Weights of a small GPT-style language model, trained from scratch on English Wikipedia.
Size: width 160, 4.97M parameters.
Architecture: RMSNorm before each block, rotary positions, LayerScale, weighted sums over earlier layers.
Training: a variant of Muon for these matrices, 106M tokens.
Each number is 128 + 32 x the weight over its row's rms, rounded and kept within 0 to 255. Layers, rows and columns count from 0. The size above them is the row's rms in percent of the matrix's.

# layer 2 attention value, 160x160, rms 0.0937, rows 29-31, columns 0-159
size [ 95  96  93]
[[135  79 120  83 119 139 141 128 143 116 153 182 153 123 124  49 131 157  83 178 137 147 107 114  89 126  77  93 194 204 153 134 144 138 135  41 135 122 108 131  72 152 137 154 120  97 146  98 111 131 123 114 153 101  86 161 138  98 137  99 184 144 124 128 184 160 109 145 118 103 157 122  82 141 140 141  48 153 127 115 101 137 178 162 102 109 209 144 102  87 134 130 155 115  81  78 150 114 161 154 132 108  99 168 150 149  38 152 103 140 136 124  85 150  90 123 132 103 201 143 169  66  91 172 103 134 117  90 172 131 107 119 184 117  91 156 164 142 198 118 148 124 131 134 153 104 117 115 125 105  86  95 127 105 135 123  77 104  92  79]
 [129  91 150 118 144  86 173 120 127 163 141 107 108 112 155  88 115 136 114 148 124  92  59  86 149 126 115 193 175 147 129 128 105 117 145 164 169 100 162  91  82 155 115  78 112 140  35 175 137 118 142  23 120 111 116 137 125 116 156 118 140 120 120  88 136 123  98  73  68  97 124 184 197 102  90 173  49 103 135 128 150 117 195 163 121 160  97  89 143 101 189 104 118 109 104 108 191 103 122 136 160 146  85  76 183  65 162 177 128 105 119 113 100 109 129 152 148 127 115 154 146 155 154 126 106 134 105 126 119 114 106 140  94 105 158 131 153 144 146 175 140  88 108 135 137 183 135 153  76 127 103  97 110 158 140 133  76 149 189 155]
 [159 110 127 159 135 113 135  70 126 131 130 171 144 158 100 102 108 185  98 166 156 143 157 124  97  53 120 148 121 164 123 118 123 149 148 148 163 135 173 132 215 114 122 190 127 155 135 114 118 172 116 125 113 137  77 130 137 134 140 184  66  82 186 188 105 115  53 137  71 157 115 129 120 114  77 135 115 116 128 140 167 171 137 120 160 121 126 135 116 111 130 110  93 158 115 144 134 134 144 110 174  71 139  76 169  97 151  87 124 154 153 130  86 122 118  31  88 171 141 159 159 151 113 152 120 114 129  79 137  39 144 179  99 170 114 128 118 171 158 156  95 103 161 115 133 132  71 165 137 102  81 133  52 147 186  93 161 131 103 135]]
# layer 2 attention output (transposed), 160x160, rms 0.09, rows 29-31, columns 0-159
size [ 93  93  87]
[[129 153  68 158 190 155 104  47 120 111 153 118 106 124 128 152 123 132 143 167 197 147 158 120 143 169  78  81  87 195 113 129 162 143 146  98  85 141 145 179 125 162 108 186 146  87 129  71  84 141 118 180 135 121 137 150 185 112 177  92 160  96 116 154 115 134 111 104  58 159  80 124  63 119 177 167 123  88 123 118  92 110 137 134 166  84 138 168 124 128  78 155 105 157 109 104 166 158 103 150 105 141 113 131  73 109  93 119  93  93 160 128 178  88 111  69 179 166 124 116 132 130 102  92 184 117 124 110 155 185 121 138 175 150 129  85 132 160 120 119 114 121 163 167 110 188 134 202  93 159 108 127 102 132 137 156 129 131 170 105]
 [ 88 107 124  84  99  65  40 124 140 114 121 185 138 148  86  88 102 141  89 133 119 174  80 155 108  95 146 144 103 112 172 115 136 163 147 157 102 193 144  79 147  95 103 137 112  89  94  88 130 116 120 124 130 141 150 147 100  82 153  95 119 122 116 105 145 158 133 132 137 133  79 134 155  80 161  85 125 112 175 179 152  99 159  96  23 137 125 118 120 146 125 131 111  35 114 130  99 162 104 153 176 135  95 145 119 118 104 163 116 147 130 107 118  89 131 149  73  97 162 103 216  74 146 163 210 113 103 128 141 135 145 137 151  84 116  90 131 106 100 157 140 127  98 103  73 159 145 150 127 143 115 155 109  73  67 131 185 147 172 108]
 [ 91 161 151 103 129  97 100  80 157 188 109 113 112  99 134 122 147 111  47 159 109 131 124 111  92 127 133 193 178 135 127  66 141 111 159 149 128 153 141 148 201 139 112  90 141 134  62 140 216 137 168  93 121 117 154  87 114 118 131 120 130 106 130 149 107 146 113  80 159 126  83  93  96 124 139 130 167 146 123 173 122 160 117 121 146 103 143 144 135 137  99 158 157 127 139 171  72  84  92 115 106 174 114  93 100  67 151  56 117  91 112 140 128 109 161  67 125 139 119  52 117 146 175 119 124 117 180 113 189 202 150  87  61 125  63 101 109 137 125 160 116 152 156 157 163 121  97  95  97 120  97 181 129 131  66 140 110 183 119 112]]
# layer 2 attention query, 160x160, rms 0.0912, rows 32-50, columns 0-159
size [ 98  91  86 102  97  93  99 106 104 102 111  99 106 107 100 103 103 100 101]
[[ 99  64 193  76 106 178 182 106 134 106  99  61  85 108 101 133 151 153 121 124 129 125  91 110 182 150 114 112  70 174 133  79 113 132 143 128  98 102 133 174 107 118 123 103 184 112 158 147 140  93 141 124 137 150 128 130  91 115 207  78  78  89 148  65 135 131  75 105 128 185 160 136 123 135 102 178 143 102 120 119 123 188 111  98 145 143 139 153  88 128 129  97 176 146 131 122  91 132 107 169 142  70 165 139 142 192 152 121 116 126 119 182 151 117 132 126 157 123 155 121 132 162 102 187 133  96 195 101 110 111 149 142  58 122 116 103 160 136  63 191  90 190 143  94 131 116 139  89 119 130 146 103  99 101  87 179 137  61 113  96]
 [163 154 129 224 115  84 148 118  96 122 168 135 108 140 150 148 128 165 102 119 124 169 100 122 120 108  50 137  70 151 117  54 101  98  93 110 115 150 115 129 200 162  84  65 159 121 114 119 110 115  67 145  77 120 162  95 102 143 153 121  93 126 170  80  66 107  92 167 123 169 156 148 100  97 105 166 139  85 140 144  47 148 124 141 108 144 146 184 101 106 163 158 137 175 126 105 141 154 121 167 123 134 145 106 135 134 126 136 127 124 136 170 128 137 150 103 123 172 139 106 127 170 143 158 111 150 130 118  97  84 114 130 177 118 143  85 137 151  98 168 122 172  96  60 177 117  78 121  58  52  82  91 121  77 120  82 149 140 157  99]
 [ 98  88 156  93  97  84 158 136 104 135 109 111 130 169 152 157  98 137 130 165 129 187 100 130 153 119 136 153  48 155  86  93 139 116 144 162 104 179 141 168 152 129 165  70 225 139 112 141 153 138  89 132 114 149 180 154  79 178 118  87  57  80 136 128 134 141 110 145 158 168 143  95 127 114 153 106 165  84 108 119  88 180 123 161 138 139 162 124 150 147 177  87 124 150 150  81 136 102 156 131  82  87 144 112 137 119 148 144  32 118 168 168 139 150 144  66  63 149 113 111 102  86 108 125 106 139 172 126 152  67 132 174  86  83 124 110 132 103  84 154 156 123 147  59 163 123 168 125 131  79 167 130  95 131 167 118 111 109 152  94]
 [236 204  62 176 127 146  58  94 190 128 156 176 160 169 157 133 107 169 108 118 142  57 161 144 128 146 166 131 209  80 129 161 142 134 104 117 175 157 152 139 120 137 126 127 117 185 160 129 150 170 129  97  70 101 103  98 136 123  70 164 139 115 121 135 150 123 121 134 105  68  80 138 111 123 131 126 107 112 138 139 138 101 119 170 108 163  92 148  96 165  78 156  98 130 146 141 116 155 170  75 159 169 122 164 162 124 100 160 115 168 114 101 101 124 106 180 129 116 128 134 108 135 197 101 191 102 133 167 154 166 142 167 150 130 104 144  47 106 195 118 123 109 108 141 146 106 121 108 144 160 130 168 154 122 125  94 161 158 134 136]
 [192  11 150 161 133 103  72 120 109 135  62  67 145 150 133 157 138 181 128  97 139 136 125 105 124 183 139 128 112 136  96  63 114  81 169 141  63 120 120 156 175 154 125  94 159 104 126 140 128 135 132 138 126 179 111 156  41 159 117  52 118 124 113 133 159 120 139 131 154 117 160 117  84 155 162 168 144  99  72 135 134  86 139 142 183 161 188 181  75 144 140 158 131 132 145 124 123 165 164 150 142  54 145 128 152 137 177 147 126 132 134 129 132 179 147  98 130 126 116 122 125 143  83 155 148 121 183 148 123 136 134 156 133 151 159 123  62 159 125  92 175 193 181  96 140 170 139  92  78 118 117 147 128  76 126  98 117 125 151 130]
 [108 162 103 149 103 148 165 138 151 142 222 138 111 106 119 148 137 124 133 132 102  56  90 130 114 117  83 136 198 148 169 188  99 129  88  66 184 142 169  88 137 107  93 155  85 125 157 129 116 101 117  47 112  56 121 149  97 111 104 179 127 118  85 107 137 103 129 155 109  97 120 144 121  84 117 115 129 138 162 125 180 107 151 142  81 103 143 128 153 104 101 109 103 135  80 180 148 102 112 138 127 205 105 121 115 136  51  80 188 119 143 103 124  76 112 165 120 107 110 151  84 159 158 138 121 151  55 141 120 109 115 105 166 124 146 164 117  83 214 137  82  91  81 171 157  84  98 170 145 133 128 144 135 157 170 124 141 124 104 115]
 [ 78 105 191 166 151 158 139 123 122 115  91 157 173 129 130 132  84 113 166 125 118 128 132  48 130  98 137 132 102 166 114  85 121 154  78 157 137  89 157  26 132 144 105 167 122 144 110 128 133 100 118 129 168 105 118 169 156 168 122 128 110 149  74  91  95 123 114  89 134 121 151 134 158 120 195 162 131 172 107 156 111 113 115 128 110  89 127 197 178 165 154 155 129  89  86 122 130 172 154 164  84 132 151  88  87 132 151 144  84 136 121  90  89 150 125  72 182 163 123 161 200 145 175 140 131 146 170  83 132 182 117 143 151 154 189  90  62  84 163 142 145 145 131 122 111 133 122 124 102 108 140 114 123 204 187  74 119  86 125  74]
 [ 47 125 144  69 100 166 173 124  86 177 149 101  98 136  73 127  83 174 143 120 160 172 119 111  79  91 146 157 140 133 132 150  83 131 122 143 137 128 169 172 118 128 152 107 130  89 121 143  97 123 129 123 199 179 155 170 129 155 177 116 208 107 148  72 120 117 156 136 182 155  56 156  67  77 118 122 103 128 145 108 129  92 110 113 139  70 141 106 114 120 143  98 139 122 167 137 187 102 117 167 126 122  77 122  97 151  99  62 174 152 161 142 158 134 113  73 121 120  42 110 127  96 151 153 171 126  82 120 112 101 103 118 131 126 156 132 141  75 170 129  53 185 134 136  91 150 141 157 144 120 166  84 118 177 110 121 160  95 124 125]
 [134 157 150 125 168 128  66 153 207  93 138 181 147 136 182 106  98 121  92  85 170 149 176 159  68 125 145 135 120  64 142  66 106 137  76 168 139 108 141  88 132 154 176 132 138 129 158 118 125  91 183 132 215 133 120 177  75 131  96 149 106 196  94  65 101 106 138 154 133 152 144 121 135 137 120 130 122 129 155 158 135 124  86  76 130 135  79 129  97 124 204 114 139  81 140 125 119 135 154  89 115 157 139 128 130 101  97 135  51  78  73 100 131 128 117 101 101 140 140 102 189 157 206 104 131 115 182 114 117 129  83 108 121  90 112 128 153 151 137  87 124 103 192 150  67 134 122 152 121 105  99  97 112 147 115 119 142 131 193 121]
 [169 143 120 103  98 155 116  82 112 183 107 132 187 131 120 161 123  94 115 115 137 131 133 156 141 160 114 126  81 185  77  81 111 207 105 151  92 133  87 124  82 120 113 133 143  86 161 200 116 129 151 217 158  58 170 149 142  98  97 157  87 137 133 171 127 190 101 130 151  68 144 135  91 135 159  84 152 124  87  89 163 157  70 158 161 131 113 178 146 110  84 145 159 120  53 173 154 119 131 141 149 143 120 149 129  88 121 179  91 108  87 205 147 131 116 141 146  86 105 133 164 137 101  90 101 152  97 152  88 105 115 114 161  74 109 154 189 164 112 130 166  91 120 119  96 135 108 150 162  88  93  91 127 170 145 106 144 140 131 117]
 [ 87 102 125 158 176 182 152 129 149 155 106 109 120 176  43  86 150 110 112 141 128 145 161 141 120 129 137 145 129  82 126 197  75 144  83  94 135  73 157 121 116  75 172  76 167 141 134 149 124 121 108  75  79 141 130  95 174 128 115  99 161 152 117 101 138 161 154 148 178  89 171 165 131 123 138 172 118 176 124 124 135 102 134  91 115  42 103 141 110 146  84 160 108 123 141 147 146 155 128 175 142 137 144 148 122 135 144  68 138  92 166  87 131 172 139 135 191 142 109 130  73 106 188  55 143  92 173 153  82 130  86  99 180 137 172 150 135  99 121 173  66 124 130 163 130  66 176 113  91 150  64 109 113 114 143 153 137 119 138 167]
 [159 190 123 101  98 106  74 148 135 191 127 103 158 142  87 184 106 166 157 141 113 135 131 164 124 144 137 189 102 137  91 118 120 113 129  46 139 158 127 105 153 119 108 110 109 167 111 104 104 127 125  85 104 132 141 165 107 160 146 126 185 130  87 104  95  97 154 109 139  73 142 121 158 158 156 130 108 189 187 195 108 109 182  74 162 190 172  93 146 154 112  77 153 107 141 109 138 188  86  95 148  97 105 115 159  94 117 185 191 144 106 143 138 175  53 138 128 173  74 118 123 185  94 119 115 146 149 116 118 143 134 115 112 106 135 120  78 110  92 164 146 114 126 131 104 182 124 150 149 159 105  97 162  77 140  45 171 129 155 154]
 [123 101 155 115 168 173 141 107 102 149 121 199 115 144 142 134 101 128  89  79 123 146  70 119 107 135 161 110 160 146  69 125 127 131 118  78 114 133 110 191 200 147 155  85 183 107 106 153 107 100 115 166 155 118 121 114  98 139 139 176 129 111  73 142 144 178 127 141 131 142 167 107  91 118 148 200  61  87  90 146 138 140 142 117 145 129 116  98 156 166  89 128 158 105 116 136  57 137 148  88 167  67 142 128  22  83 109 140  88 142  89 113 125 121 138 113 107  77  88 166  95  60 149 159 152  97 118 175 186 114 137 132 149 150 111 124  99  94 195 123 150  68 109 141 107 114 111 175 118 174 121 125  86 149 127 117 175 187 132 104]
 [144  82 131 150 144 127  92 117 158 177 124 114 118 118 121 126 127  61 116  96 167 161 141 101  96 151 153 104 146  53 164  69 150 140 105 111 114 149 162 131 154  95 128 119 144  90 178  70 102 205  79 181 152 109 119  85 241 127 177 112 117 118 143 139 136 165 155 150 142 153 150 140 182 123 151 137  93 203 121 110 133 149  79 126 149 136 132 111 128 131 113 191 128  99  79  77 111 112 118 123 166 170 139 104 118 141 177 108 146 100 131 173  80 114 174 112 165 160 129 117 137 184 145  90 128 191 160 137 160 136  81 186 107 173 115 129 142  77 172  98 186 130 142 178  90  94 140 130 107 184 143 108 104 166 132 162 116 117 121  91]
 [ 50 170 107 128 109 162 111  66 157 157 134 126 162  71 149  86 123 169  73 110 116 160 140 108 149 134 109 119 112 116 146 146 126 139 102 168  87  87 146 119 119 149  86 157  86 182 160 111 149  91 125 131 100 146  97  92 154 142 116 130 134 172 165 175  95  38  95 127 154 137 156 157 177  76 144 102 163 145 142 135  66 104  86 128 219 101 130 142 143  78 142 118 100 122 141  52 128  94 155 106  91 121 113 104 121 119 170 150  87 145 189 171  94 160 141 157 104 139 151  77 130 118 138  74 106 106 128 128 117 170 123 148 108 116  76 132 132 129 131 180 190 130 131 150 159 188 146 164 100 163 186 177 155 129 121 170 186 136  90 151]
 [116 126 168 122 139  66 114 108  92 140 134  34 147 137 124 119 106 115 130 151 195 109 134 153 107  60 155  72 165 182 104 108  79  77 143 119 146 186  93 126  91 121 155 111 110 132 141  82  96 163  68 135 100 161 130 189  73  85 114 168 190 114 106 136 136  87  74  52  89 137 115 102  94 168 102 134 143  85 100 112  48 164 117 128 116  97 151 126 117 163  94 141 120 142 129  97  79 129 150 178 142 166 166 148 110 104 151 119  90 137 118 149 117 143 146 125  83 144 126 168 136 151 154 116 158  95 105 117 114  48 144 175 136 170 134 102  76 124 135 182 101 127 173 122 136 123 127 179 108 101 163 166 132 150  86 124 110  90 164 172]
 [149 155 160  94 153 129 158 125 163 114 139 127 153 138 116  98 127 154 206 154 120  88 139 109 137 149 121  82 185  88  70 160  67  69  70 128 121 121 106  87 105 100 143 131  75 146 171 105 129 164 126 132 109 119 167  44  69 127 164 135  86 143 111 152 104 148  86 149 160  82  89  99 121 102  83 111 120  94 137 162 134 108 113 105 115 162 165 134 104 179  76 145 138 113 129 129  80  81 153  89 152 148 104  82 182 133 136 200 157  58 161 123 173 122 140 114 117 178 114 161 122  94  68  88  91 141 146 139 123 123 107 170  88 108 112 111 179 166  99 143 175  70 140 134 129 136 139 160  74 144 127 103 104 128  78 169 123 104  94  60]
 [ 86 159 152  76  84 138 180 106 132 112 154  86 144 116  64  97  56 182 115 112  34 173 142 130 166 131  30  66  99  75  85  96 142 151 152 135 137 115  89 115 140 120 146  69 100 129 110 138 127  87 128 125 119 138 163 144 121 177  87  73  79 157 121 111 106 117 150 137 157 174  93  90 163 123  52  95 145 146 135 116 128 130 156 120  99 123 110 175 165 177 109 170 169 127 113 147 153 134 123 115 124 109 139  31 119 113 149  76 175 115 108 155 118 134 143  52 148 122 150 131 143 107 185 132 130 106  74 159 145 125 137 123 101 112 118 144 114 107 138 102 102 115  96 125 139 144 143 156 158 133 154 120 138 127 113 190  52 135  94 134]
 [123 150 164 100 171 141 103 130 156 180 136 124 132 107  81 177 110  93 150 158  88  74  92 131 184 119 154 144 150 111 126 145  95  88 127 125 133 141 139 119  84 184  96  85 100 144 174  97 140 109 111  29 187 106  89 138  89 160 153 128 147 106 121 149 141 135 110 161 149 165 151 150 121 126 120 198 121 107 140  82 174 182 108 171 151 110 104 163 116 139 161 162 101  60 135 174 130 150 152 109 142 165 121 115 131  56 134 112  78 104 130 199 178 152 114 118 134 105 154 157 136 113 115 137 100 116  84  82 110 135 128 145 102 146 112 109 153 144 183 184  90 227 114 102 176  89  75 120 133 110 123  54 165 141 131 112 172 157 130  89]]
# layer 2 attention key, 160x160, rms 0.0965, rows 32-49, columns 0-159
size [ 91 104  95  94  97 135 101  94  98 101 110  90  98 105 103  94  97 104]
[[ 89 100 154 159 132 114  76 174 180 130 147  50 183 187 171  82 102 130 167 124 133 138 140 162 208 167 142 142  84  98 102 195 129  80  57 197  81 135  88 104  97  86  91  83  98 113 117 137 138 123 121 115  79 120 124 113 105 106  79 121  90 102 113 167 100 112 119 129 112  91 164 140  83 144  88  83 112  69 124 180 107 104 120 167 118 133 106 119 121 122 103 186 134 156 109 127 172 171 175  64 169 137 116 120 100  74 140 129 141 155 128 168 142 137 112 141 100 192 127 161 122 145 151  97 114 133 115  86 126 196 107 109 116 142 131 120 124 101 147 129 173  60 151 164 116 145  98  95 105 185 153 139  93 153  90 103 135 137 119 141]
 [158 105  36 133 191 197 154  97 108 176 115 130 137 105 163 169  99 185 169 129 145 118 106 144 143 105 149  91 115 103 150 119 158 105 151 117 128 162  86 146 120 127 164 140 154 104  75 100 125 164 124 108 145  93 156 164 107  92 155 118 123  76 173  52 112 183 111 100 150  99 132 176 113 195 161  93 150 110  81 122 152 110 165 118  92 145 115  58  98 115 139 126  93 107 140 131 118 117 141 157 121 137 112 148 177 109 108 116  48 118 136 136  94  64 158 138 146  77 154 112 151 105 126 193 193 158 179 103  79 134 102 146 146 123 138 173  97 149 117 107  80 119 139  94 109 120 169 150 136  51 104 142 120  57 102 170 151  95 131 143]
 [172 163 128 162 148 126 102 107 116  86 129 106 134  91 125 102 160 144 113 123 134 119 118 171  85  90 123 118 183 180 166  82 111  91 148 118 128 160 103  71 163 136 163 175 168  88 137  93 168 150 107 156 140 127 114  86 137 115 183 101 177 140 173  84 129 120 155 122 186 100 147  76 154 100 119 161 121 120 143 101 132  71  70  97  92 175 167 106 115 144 153 177 142 102 136 130 154 177 106 163  78 141 132  74 146 167 125  64 145  99 193 125 114  43 191 132 178  73 186 132 109 125 133 151  90 111 151 132 125  86 152 163 157 101 142 158 187 119 125 118  47 134 138  78  98 158 113 156 115  59 136 147 165 145 109 154 115 133 106 124]
 [ 94 132 209 162 113 113 131 118  87 144 157 118 112 140 118  85 136 104 131 109 158 125 191 116 159 163 132 133 103 128 105 155 116 126 169 101  78  94  90 160 103 127 120  87  86 122  99 128 122 127 104 131 126 126 127 108 105 166 108 146 114 117 138 193 113 132 105 150 115 175 160 140 154  88  67  71 144 127 162 129 162 113 180 140 167 107 119 124 128 153 146  90 183 142 102 168  75 164 101 112 156 128 109 146 166 104 152 181 178 128  86 142 159 238  80 154 109 156  99 134 117 151 120 133 146 109 144  70 157 141 172 107 161 181 143  81 161 108 182 141 150 103  75 186 156 125  94 117 183 232 166  77 124 163 133 126  88 119  97  81]
 [183 127 129 150  91 159 111 131 143  81 141 103 156 105 124 154 142 133  97  90  84 136 125 139  21  70  88 161 113  52 175  61 113 138 172 115 157 170 151 157 151 173 117 152 146  95 144 106 139 123 154 157 157 102  76 121 107  51 114  85 127  91 161 116  94 120 179 141 148 149 163  86 123 166 169 171  91  70 100 115 125 152 110  97  86 129 127 140 199 143 116 143 122 117 188 129 122 120 153 109 104 125 120  77 144 147 116  59 119 104 217 104  94  96 165 168 166 127 190 152 132 104 102  92 125 148 157 134 127 164 107 154  91  73 125 104  94  97 137 123 124 155 159  77 120 179 104 154 127  97 158 146 125 114 141 134 153 172 150 127]
 [ 89 182 138 132 116 142 179  76 101 144 123 119 115 157 138  83  99  74 160 120 139 158 122 119 195 148 181 149 173 167 111 215 144 145  47 148  83  92 103  96 106  93 130 150  66 132  93 109 105 115 147 106  62 144 172 106 169 181 124 198 138 175 116 140 126 105  99 100 133 139  67 167 147 103  74 127 109 143 126  97 139  96 148 148 141 100  95 145 139 108  92 146 141 122  92  97 102 184 137 165 150 124  92 138 106 145 154 200 198 180  85 107 159 116 101  71 134 168 147 138 126 127 173 122 173 131  80  89 181 112 160 116 137 178 167 105 154 140 109 111 147 107 107 197 135 109 106  79 114 152 126 138 132 152 136 119 125 115 146 100]
 [142 146 131  77 138  81 140 148 152 108 138 124 123 105  74 192 125  97 130 174 115 133 139 126 169 123 144 135 159 121 136 156 181 147  98 192 200 116 133 120 156 161  99  96  76 156 105 176 137 102 153  20  69 125 123 160 200 112  86  82 126 104 119  63 149  62 117 140 176 109 134 148 113 147 195 163 164 136 120 113  91 144 164  92 144 123 138 158 159  74 166 107 109  95  86 138 170 121  95 123 139 126 123 148  55 149 146 143  94 165 108 111 147  54 121 113 120 113 172 152 128 119 108  60 125 119 140  98 109 137 124 122 114 149  98 180  82  82 121  99 150  85 132 160 138 102 112 139 122 139 146 134 134 147  58  81 153 116 195 124]
 [ 91 125  83 125 131 143  91  49 122  81 146  79 128 138  88 117 146 168 163  90 144 168  98 155  82 113 178 167 102 154 128 136  80 125 123 138 107  99  87 116 156 114  65 134 104 112 191  70  92 127 163 122  80 172 151 115 128 127  95  85 182 105 160  77 193 135 113 135 100 132 146 150 177 127 162 138  92 137 113 151 144 166  73 122 159 152 122  84 144 190  99 121 104 110 139  84 118 129  75 134 121  95  97 145 166 169 125 132 108 117 156 105 102  98 152 105 141  98 141  97  92 104 149 115 131 140  56 117 128 107 111  93  67  84  85 167 185 145 136 106 168 178 108 121 117 171 205  69 115 132  75 144 154 161 157 114 185 112 166 144]
 [ 93 121 189  94 100  68  58 169 155 127 126 192  78  79 196 136 172 169 181 132 111  96 163 121 129 125 155 167 176 174  94  58 151 120 111 116  99 102 163 170 127 138 106 134  85 100 146 187  96 104 102 104 143 109 176 167 107 145 101 124 143 139 118  87 119  75 188 103 141 153 131 127 118 106 113  63 110 157  59 143  98 154 175 113 153 121 151 121 162 116 136 106 125 135 139 169 122 107 115 149 127 189 125 140  72 156 186 113  97 121 125 105 130 123  77 154 109 150 137 106  98 182 122  81 102 148 124 104  88 123 121 130 135 157 127  97 127 151 146 139 105 149  78 174  88  77  93 124  66 169 124 108  72 148 165 159  88 150 165  83]
 [ 80 140 108 166 138 143 207 102 178 135 140 125 160 136  48 143  95 105  85 148 151 129 147 127 103  69 113 128 105 102 109 104 115 143 159 105 138 149 123 132 132 134 177 107 173  94 112 167 133  92 121  90 134 102 183 143 109  73 131  99 181 154 179 136  61 118 139  98 151  93  86 117  94  95 132 178 174  84 131 126 113 144  93 162  56 140 123 148 121 176  71  90 155 125 120 105 136 158 153 154 123 149 171 109  64 141 124 119 157 136 142 146  95 139 137 214 103 214 140 147  88 109 139 136  91  78 140 140 120 119 158 191 131  70 157 153 128 156 126  74  96 124 131 134 165  82  67  62  97 138 107 124  99 121 156 119 186 113 116  97]
 [136 107 124 120 100 123 178 138  65 138 167  78 146 168 104 149 107  87 132 135  94 118 112 142 155 122 131 151 117 127  85 161 122 147  87 177 131  11  61 105 139 137 111 111 148 122 169 198 141 132 118 102 159 122 144  77 100 139  94  48 123 109 120 127 178 188 162 129 119 117 142 204 145 129 104 156 133 106 114  61 114 185  78  99 152 179 161  71 149  94 144 141 134 115 145  95 170 118 169 101 100 141  70 169 144 111 116 120 134 157 116 142 123  84 131 119  79  64 162 145  90  77 119  66 150 142 126 109 117 160 176 130 147 148 111 161  73 114 149 131 122 107 121 135  70 159 169  91 160 129 203 152 145 135  98 147 135 118 144 144]
 [142 114 132 146 145  93 110  72 161 132 156 102  65  99  74 181 126 169 125 121 139  57 158  91 125 178 104 144 186 121  78 123 134 157 156  99 119 166 188 120 102  90 109 143  75  93 123 120 106 127 177 149 159 119  56 118  82  77 128 130 140 103 184 102 171 119 107 162 103 123 113 154 153  83 150 118 129  85 206 130 157 153 118 153 108 135 121 139 141  70  97  98 184 134 155 128 145  80 122 146 131  76 136 139 150 101 163 147 101  91 142 158 146 153 161 115 125 152 180 177  59 112 142 157 121 176 170 147 115 132  54  96 126  92 141 124 126 172 185 160 144 118 147 169  88 175 169 111  95 160 153  91 145 133 123  57 120 172 143 131]
 [111 110 155 111 165 127 197 113  77  77 132 152 131  99  71 127 178 126 107 144  94 141 119 168 167 141 119 178 124 117 128 115 127  92 135 100 135 167  94 143 151 110  88 110 104  62  70  83 106  85  74  64 172 154  94 120 174 152 115 130 130 100  80 134  74 160 162 136 115 135  89 161 150 104 111  73 145 112 131 142 116 133 142 142 109 122 117 222 194 140  65  96 148  92 172 167  85 114 109  82  77  74 119 153 147 138 127 154 101 122 132  68 113 120 126 179 141  90 153 144 132 102 122 123 132 131 126 181 172 149 115 146 123 147  59 151 128  85 151 119 114 129 112 105  68  95 154  75 160 158 122 140 137  53 156 105 136  66 154 164]
 [151  73 104 141  78 107 164 133 108 112 175 130 113  97  96 160 116 161 155 142 124 117  97  92 123 149 121 121 119 146 123 107 125 154 125 200  79 113 138 116 181 171 102 102 202 143 123 131 118 126 215  79  82 125 105 208 127 177 118 115 167 104  70 136 111 100 123 130  95 169 103 154 127 110 138  76 125  94  73  77 138 130 153 104  55 113 148 181 135 129  97 131 129 153 148 121 144 147  81  72 162 160  95 112 101 100 121 145 156 120  69  86  54 189 122 108 116 147 114  85 107 178 180 142 102 161 101  99 140 155 150 132  83 170 107  94 126 203 151 144 165 137 130  69 160 114  69  88 143 110 148 110 117 152 153 107 109 126 161 103]
 [168 148 166 112 139 117  74 107 146 111 102 147  98 166 105 166 139 126  97 103 112 100 123 103 120 125 167  82 170 136 159 125 227 184 192  94 177 103 111 141 137 140 128  71 161 206 119 179 107 145 157 150 131 110 102 140 145 137 154 158 200  98 119 154 164 155 137  69  95 129 115 102 172 123  99 202 188 205 173 159 114 118 181  76 132 130 184 153 135  72 182 140 183 145  85 179  96 194 125 146 146 160  87 186 114 133 126 108 132 119 125 146  98 139 108  85 101 116  82  86 143 155 147 110  88 117 170 150 186 147 150 117 110 130 140 105  97 148 107 144 138 164 115 127 122 111  98 106 144 120 149 154 142 146 156 140 109 137 124  97]
 [104 111  94 102 143 117 101 167 129 125 177 143  97 110 111  99  87 175  93 158 151 163  84 222 138  88 149 168 134  70 152 119  70  91  93  99  81 162 149  86 124 134 131 137 178 153 197  87 149 153 118 170 104 169 130 166 174 130 136 122 133 139 179 156 185 145  82 106 151 106 129 161 121 104 121 110 106 186 133  90 174 105 105  82 160 143  82 152  98 100 130 116  98 143 156 108 108  79 143  86 118 102 141 160 133 123 137 147 152 110 132 140  73  62 113 160 159 116 103 157 130  87 148 159 151  91 119 200 129  91 123 164 143  98 167 116 169 100 125 118 130 195 102 152 147 127 106 175 157  78 173 149  93 141 102 187  96 152  69 171]
 [157 162 177 166  93 114 168  85 135 119 122  82 157 120 217 173 138 134 100 172 159 101 163 112 179 108 120 151 113 129 169 137 117 206  83 126 136 127 108 174 121 119 152 169 107 173 163  93 111 199 163 111 126 136 151 117 122 138 126 105 159  90 130  42 107 164 133 119 170 101 130 138  93  88 110 128  75  98 108 151 196 146 124 153 137 126  64  91 141 151 131 163 157 168  91 133 142 155  73  98 142 183 204 118 121 133 114  92 143  95 134 103 149 178 132 171 144 132 114 118 173 128 131 141 173 154 190  78 141 105 140  75 163 151 132 165 134 157 151 205  96 137  88 126 111 116 154  70 145 143 122 141 101 161 123 166  98 145 177 140]
 [150  94 198  58 163 108 122  88 146 133  70 196 177 165 192  71 187 113 153 147 156 191 193  79 150 151 119 163 191 156 104 159 152 169 123 138 153  62 124 160  95 126 150 167 148 164 113  85 126 132 135 108  98 181 124  92 165 173 120 106 117 131 160 130 117 120 113 110 113 162 109 116 107 119  89 103 176 111 124  79 160 122 120 165 112 180 188 119  76 175 143 183 159 178  93 162 103 157 169 118 151 136 154 134 117 116 112 113 123 122 135 118 100 148  78  91 143  76 170 100 123  77 140 116 111 119  65 182 108 138 134 133 104 108 141 187 139 111 168 107 148 136 170 168 130 115 103  89 143 130 123 117 145 120 127 140 102  94 173 100]]